config.toml
num_hidden_layers = 13
hidden_size = 160
num_attention_heads = 5
num_key_value_heads = 5
head_dim = 32
intermediate_size = 640
vocab_size = 8192
hidden_act = "tanh_gelu"
norm = "layernorm"
norm_place = "pre"
norm_eps = 1e-06
positions = "learned"
qk_norm = false
attn_scale = 0.177
bias = "all"
tie_word_embeddings = true
parallel_block = false
init = "trunc"
init_std_qkv = 0.0328
init_std_o = 0.0
init_std_up = 0.0328
init_std_down = 0.0
optimizer = "soap_variant"
learning_rate = 0.00657
beta1 = 0.95
beta2 = 0.95
weight_decay = 0.0
lr_head = 0.00853
max_grad_norm = 2.0
warmup_steps = 200
schedule = "wsd"
decay_fraction = 0.693
decay_shape = "linear"
final_lr_fraction = 0.1
batch_tokens = 65536
max_seq_len = 2048
doc_mask = true
train_tokens = 179100000
max_steps = 2733
dataset = "wikipedia_en"
Each number is 50 + 15 x the weight over its row's rms, rounded and kept within 0 to 99. Layers, rows and columns count from 0. The size before them is the row's rms in percent of the matrix's.

# down: layer 5 MLP down (transposed), 640x160, rms 0.198, rows 173-210, columns 40-79
# up: layer 5 MLP up, 640x160, rms 0.213, rows 174-211, columns 40-79
down173 096:59 62 17 68 91 46 69 66 27 23 66 47 36 65 51 56 71 34 33 41 44 57 63 35 43 53 44 24 41 33 41 43 42 37 31 32 31 43 48 38
up174 102:51 55 39 41 47 54 56 75 37 34 58 36 66 55 53 57 77 57 39 69 45 46 41 51 56 37 44 35 50 17 43 70 52 42 57 52 50 34 64 47
down174 106:52 40 87 57 31 50 39 52 40 50 69 46 77 27 80 61 50 38 50 48 59 14 43 57 75 65 66 58 46 24 27 51 58 55 63 81 74 44 57 26
up175 103:58 27 47 39 29 48 72 39 52 67 46 39 60 53 45 99 60 40 75 39 75 36 39 57 14 63 46 41 38 49 40 47 54 34 41 27 62 74 27 67
down175 109:56 57 45 30 46 52 19 39 48 55 65 40 50 56 39 20 60 82 37 60 44 33 27 46 70 57 63 28 84 46 54 52 42 50 62 59 30 48 70 36
up176 090:49 21 46 34 13 49 74 65 62 44 58 67 44 47 45 62 40 45 59 27 57 52 35 47 64 61 71 20 64 47 32 60 48 65 51 64 35 49 43 41
down176 098:39 35 33 35 55 46 34 27 39 51 29 56 40 67 57 38 36 35 25 64 44 62 33 53 31 11 52 37 76 71 69 81 51 35 44 68 65 56 50 72
up177 095:47 69 57 62 39 90 55 62 56 65 47 39 77 65 39 22 52 19 37 53 48 54 44 48 37 37 32 49 36 36 50 60 54 48 67 39 41 70 60 24
down177 097:32 55 48 17 68 43 52 29 41 72 33 21 58 65 47 34 50 36 41 42 47 72 49 40 23 57 48 38 29 51 42 55 54 35 61 73 28 41 45 53
up178 108:88 42 46 25 54 29 33 62 48 37 56 48 41 72 74 49 44 24 72 13 60 37 79 66 30 44 77 51 51 51 71 25 53 58 21 51 61 37 51 37
down178 113:53 74 74 68 30 69 33 41 56 56 62 37 50 29 47 21 31 47 42 40 54 59 31 19 61 60 45 85 37 52 45 46 52 46 30 63 57 51 38 44
up179 086:31 73 68 71 32 40 32 63 71 55 33 44 51 53 71 60 58 50 50 29 40 54 49 30 80 51 43 54 50 30 38 53 20 58 62 66 64 57 48 60
down179 092:29 60 62 72 39 26 62 47 53 30 59 27 57 47 70 57 66 70 68 58 51 44 70 00 70 31 23 32 66 46 32 53 49 42 49 83 45 40 53 53
up180 119:54 67 48 31 37 46 74 49 33 56 61 22 63 51 22 51 19 52 55 61 34 69 48 26 52 43 59 51 58 55 56 50 56 32 45 45 52 35 58 42
down180 124:65 91 50 29 54 77 41 41 41 42 39 49 45 51 40 41 52 60 49 44 16 53 27 34 28 63 66 69 76 67 65 50 45 35 59 56 68 45 38 56
up181 100:60 55 76 44 48 54 39 33 49 41 38 67 50 38 45 61 39 51 66 06 53 44 37 39 38 41 62 69 73 33 57 36 48 47 46 39 64 53 86 46
down181 102:26 54 60 77 41 58 54 43 62 55 72 50 37 75 36 58 36 49 61 69 54 39 72 24 56 34 54 42 57 66 73 71 34 52 38 22 64 56 48 58
up182 087:58 54 29 36 64 36 36 55 46 59 69 34 61 43 52 73 46 36 35 41 49 20 48 46 45 41 52 62 74 57 55 67 26 75 56 35 37 55 24 39
down182 086:27 51 24 23 40 58 38 16 55 75 56 12 52 27 67 69 48 66 61 44 53 46 75 35 59 16 39 35 44 36 62 31 64 52 93 53 31 37 44 69
up183 103:57 28 50 21 61 65 57 64 71 46 59 63 49 56 29 43 43 33 52 11 59 50 34 33 58 73 38 80 52 53 54 41 44 70 34 46 51 57 34 46
down183 101:69 60 63 59 54 67 75 48 58 32 62 37 43 45 74 52 48 19 66 63 70 60 60 37 57 25 25 54 23 42 65 53 52 31 60 38 48 26 69 77
up184 102:70 43 44 46 65 50 35 29 31 35 79 42 54 39 61 44 32 40 44 75 64 54 57 36 53 38 77 60 39 53 74 47 45 36 60 29 44 54 27 69
down184 103:35 64 44 51 52 69 30 74 50 53 69 43 52 49 70 74 54 74 69 81 45 59 46 31 35 75 42 67 35 39 46 55 66 51 42 76 45 54 27 30
up185 105:49 55 49 50 39 46 37 46 65 39 37 33 62 51 56 36 49 49 52 32 57 54 12 33 48 40 32 52 60 61 68 39 30 70 30 68 55 54 69 35
down185 105:40 25 34 61 49 47 54 47 39 73 57 34 38 52 43 58 42 48 21 83 25 39 58 52 62 39 84 37 32 55 44 35 61 48 78 57 36 47 47 44
up186 099:49 42 65 59 37 15 30 49 47 48 41 41 49 44 55 49 42 60 75 30 46 64 41 56 60 54 58 51 29 62 66 51 69 46 51 61 45 59 50 48
down186 104:29 43 43 39 41 56 61 74 31 56 58 69 51 67 46 26 46 72 31 54 43 42 49 37 69 28 23 29 53 40 47 40 47 43 16 62 45 61 30 85
up187 110:50 60 43 60 57 53 32 79 24 46 34 45 46 45 52 64 52 44 14 35 44 45 48 18 67 39 61 47 31 34 53 47 58 45 51 51 53 52 47 45
down187 106:71 68 69 60 45 33 24 35 35 57 60 59 62 63 79 55 44 66 61 40 37 58 43 47 48 52 61 42 33 24 50 46 45 46 55 49 54 40 46 35
up188 096:43 42 50 52 49 33 39 51 58 31 51 44 35 53 43 33 60 74 45 37 63 51 47 58 74 54 16 58 29 31 48 61 39 41 54 69 61 59 58 38
down188 083:42 38 09 19 49 47 46 32 28 66 57 78 29 39 62 65 67 57 61 56 37 64 33 41 46 52 36 41 44 35 54 20 36 45 46 48 60 74 56 55
up189 099:62 75 57 55 35 42 25 41 29 31 65 49 37 52 43 31 47 62 29 48 49 63 32 36 56 53 38 56 55 78 68 59 35 53 45 36 36 35 77 45
down189 102:31 19 49 34 49 74 43 81 52 53 81 55 37 26 42 53 64 30 56 36 47 53 36 19 57 48 33 35 36 55 38 35 50 20 62 32 67 52 43 49
up190 112:26 67 52 56 55 31 34 49 51 84 57 43 99 37 43 71 72 49 40 21 56 21 40 50 81 58 19 39 41 60 44 51 50 47 07 50 50 73 42 31
down190 118:51 37 36 51 63 68 56 68 75 52 43 40 39 35 49 44 78 45 73 73 49 68 53 50 38 67 60 72 46 49 63 64 41 46 62 38 46 52 47 34
up191 091:37 47 56 44 53 50 52 45 60 41 53 16 31 58 61 40 70 28 67 26 37 41 85 37 44 78 62 53 32 38 48 67 64 51 54 73 67 33 61 42
down191 096:40 59 65 68 26 64 38 67 61 28 37 45 57 75 38 25 28 36 41 61 48 63 44 52 63 38 35 51 62 50 83 49 66 56 35 61 39 57 60 85
up192 103:33 51 39 61 35 65 29 47 52 72 90 43 44 44 39 54 15 57 62 65 66 55 41 48 74 70 35 25 78 31 58 37 53 54 20 67 37 36 44 36
down192 107:44 30 57 33 38 53 44 23 48 56 58 54 47 62 41 13 52 49 63 59 38 31 71 79 27 44 74 65 56 63 24 64 52 55 52 73 61 86 61 49
up193 094:30 33 48 60 53 47 79 44 50 61 58 51 33 38 36 62 63 41 61 61 47 31 37 64 34 13 38 33 34 28 52 60 36 46 58 22 63 48 51 68
down193 100:71 51 50 70 82 51 55 36 58 21 39 01 48 41 61 53 54 65 38 26 46 54 47 40 47 40 25 33 35 51 41 32 26 73 25 43 37 40 67 60
up194 087:72 31 56 44 30 50 52 51 47 36 45 46 08 25 58 46 42 28 32 55 64 59 22 44 54 48 76 16 54 46 46 49 59 62 43 65 49 94 62 35
down194 095:43 42 38 27 40 36 49 40 55 53 52 42 59 47 21 54 53 65 66 74 48 38 31 55 42 45 43 77 41 38 38 53 70 37 49 45 49 62 61 40
up195 103:40 37 60 34 71 35 45 78 52 61 30 73 60 35 68 74 53 46 72 51 53 66 21 71 43 58 60 41 37 28 27 57 37 40 50 29 54 31 73 53
down195 099:47 62 68 49 55 32 50 83 28 48 26 67 29 30 16 34 70 44 51 49 50 50 73 35 41 44 66 58 43 23 51 61 48 54 56 85 36 46 59 91
up196 092:47 68 55 73 45 60 53 55 87 63 63 48 61 24 63 59 33 64 34 65 53 48 49 59 46 38 70 47 22 40 82 69 62 72 58 45 66 39 37 80
down196 093:56 31 44 37 53 44 30 44 45 58 41 58 58 75 48 53 54 51 45 38 77 44 64 83 68 81 37 48 67 37 38 50 76 29 57 53 59 55 71 36
up197 100:40 53 36 39 43 70 38 49 36 72 77 55 54 63 44 56 85 65 60 30 47 27 51 83 34 67 32 44 63 85 26 24 52 33 27 42 53 49 40 43
down197 097:39 57 47 56 59 42 57 66 50 31 53 62 44 68 38 26 53 55 36 61 51 29 52 54 43 38 53 49 40 47 55 66 73 61 55 52 71 25 30 43
up198 102:33 67 47 48 74 54 55 42 55 56 54 34 47 37 48 42 57 73 26 39 38 64 54 35 51 47 39 49 69 22 50 81 54 46 59 65 31 57 42 26
down198 093:72 37 47 63 69 47 42 44 48 33 40 69 48 29 42 57 31 17 58 41 77 36 41 38 59 66 57 80 43 33 41 37 44 53 65 32 64 39 28 57
up199 094:61 41 39 49 50 71 48 20 61 27 48 39 29 58 49 28 67 68 34 39 60 65 72 31 47 38 10 46 69 28 62 27 45 47 39 50 56 17 59 59
down199 094:82 57 56 34 42 30 55 59 53 43 81 53 34 60 55 65 57 54 47 53 50 38 28 00 46 59 43 38 70 51 55 65 36 70 28 40 42 57 48 54
up200 114:36 44 21 52 53 32 25 53 39 61 43 55 34 60 61 15 37 65 55 28 87 25 78 43 62 68 45 77 48 50 20 68 67 51 49 74 39 53 55 58
down200 105:52 64 54 18 61 64 38 40 46 38 75 24 38 59 70 34 33 40 32 14 40 35 56 63 55 56 51 47 53 55 43 23 63 68 64 29 48 52 56 52
up201 101:39 84 47 80 67 41 38 54 47 78 58 43 41 54 27 17 53 65 63 70 46 48 44 59 44 71 84 29 63 28 66 58 33 55 49 48 64 64 37 69
down201 103:51 71 48 39 28 53 48 59 60 73 23 48 54 64 56 85 66 43 54 60 63 51 26 52 52 53 49 19 59 29 09 23 54 70 53 75 73 51 41 55
up202 092:73 35 39 43 46 58 66 67 73 47 68 38 49 66 60 24 63 54 30 56 46 43 36 60 51 56 39 36 50 19 91 66 41 68 55 47 32 41 52 38
down202 083:37 66 54 35 81 33 29 63 23 74 67 59 37 55 43 69 40 32 45 41 68 44 47 58 34 29 61 55 61 60 31 54 48 28 19 45 61 34 60 63
up203 096:48 56 51 43 60 69 60 52 43 44 47 26 59 39 39 31 55 63 47 73 56 51 38 24 34 49 52 53 76 51 48 41 32 58 60 51 63 56 85 54
down203 100:28 26 72 72 51 66 60 61 52 84 65 39 55 33 49 44 47 70 44 60 28 48 52 48 55 38 52 62 44 38 46 76 35 65 46 68 55 30 56 67
up204 101:61 69 65 44 68 53 42 60 63 30 50 59 56 53 81 43 42 67 26 35 67 53 08 49 40 43 49 31 36 49 57 44 42 39 66 69 69 30 55 60
down204 099:39 37 78 57 39 42 51 38 41 54 34 49 54 36 42 65 69 64 47 24 48 66 28 38 35 70 50 44 68 49 68 33 65 44 45 56 46 38 66 42
up205 101:59 55 66 86 42 43 42 27 43 58 41 44 32 67 35 36 57 70 22 40 37 54 57 77 31 46 37 48 45 54 49 53 41 51 35 46 22 48 48 64
down205 101:39 59 53 64 47 45 58 41 49 63 43 55 66 70 43 76 30 59 39 49 67 72 56 51 43 47 60 43 53 63 41 36 32 45 39 39 54 42 33 56
up206 096:49 55 65 49 54 58 55 25 59 70 61 70 46 57 43 80 53 47 86 55 60 73 38 23 35 54 47 51 45 29 96 38 16 55 57 70 53 44 56 54
down206 109:63 46 20 38 63 23 75 30 50 83 68 59 69 48 52 41 38 57 44 75 38 59 75 55 40 57 69 46 35 67 48 50 56 52 62 41 55 49 59 56
up207 090:44 34 30 53 43 37 52 43 64 45 54 43 47 62 55 52 65 51 68 36 64 42 65 33 81 40 35 72 28 50 46 44 52 38 55 67 37 41 41 68
down207 091:27 63 62 68 56 20 59 36 46 50 52 32 77 46 55 40 69 39 31 41 52 51 67 12 37 61 53 52 77 68 58 68 51 53 43 86 26 49 87 49
up208 106:49 43 92 39 55 50 59 45 33 52 28 34 53 59 41 58 63 38 38 66 56 56 50 34 04 50 68 41 70 32 63 41 65 60 26 52 36 25 56 48
down208 103:20 63 38 80 71 42 63 55 77 39 43 45 44 26 44 53 53 66 25 48 64 57 40 71 48 55 64 54 54 05 49 53 75 44 29 58 52 29 40 51
up209 115:58 39 30 60 45 61 40 28 31 37 70 56 47 58 70 64 38 41 58 32 52 41 28 29 51 68 27 46 55 48 40 48 54 14 62 75 50 14 60 50
down209 132:57 37 53 56 61 46 23 49 82 54 68 37 41 44 41 42 29 46 38 36 37 68 57 74 54 41 56 57 43 68 43 61 46 27 59 41 51 68 43 65
up210 098:47 26 77 68 45 49 48 34 30 45 61 44 68 58 53 58 46 57 88 45 50 68 49 37 30 50 58 63 41 46 59 45 42 43 50 56 22 56 54 72
down210 094:66 44 51 67 57 30 62 55 41 31 65 73 69 36 34 43 50 53 78 65 32 44 51 70 23 67 43 66 76 28 31 38 45 52 62 47 78 58 41 31
up211 108:48 47 37 73 55 36 30 42 47 50 74 48 26 61 44 15 75 64 44 36 54 65 78 58 27 46 37 43 45 37 60 87 58 32 55 44 11 66 43 30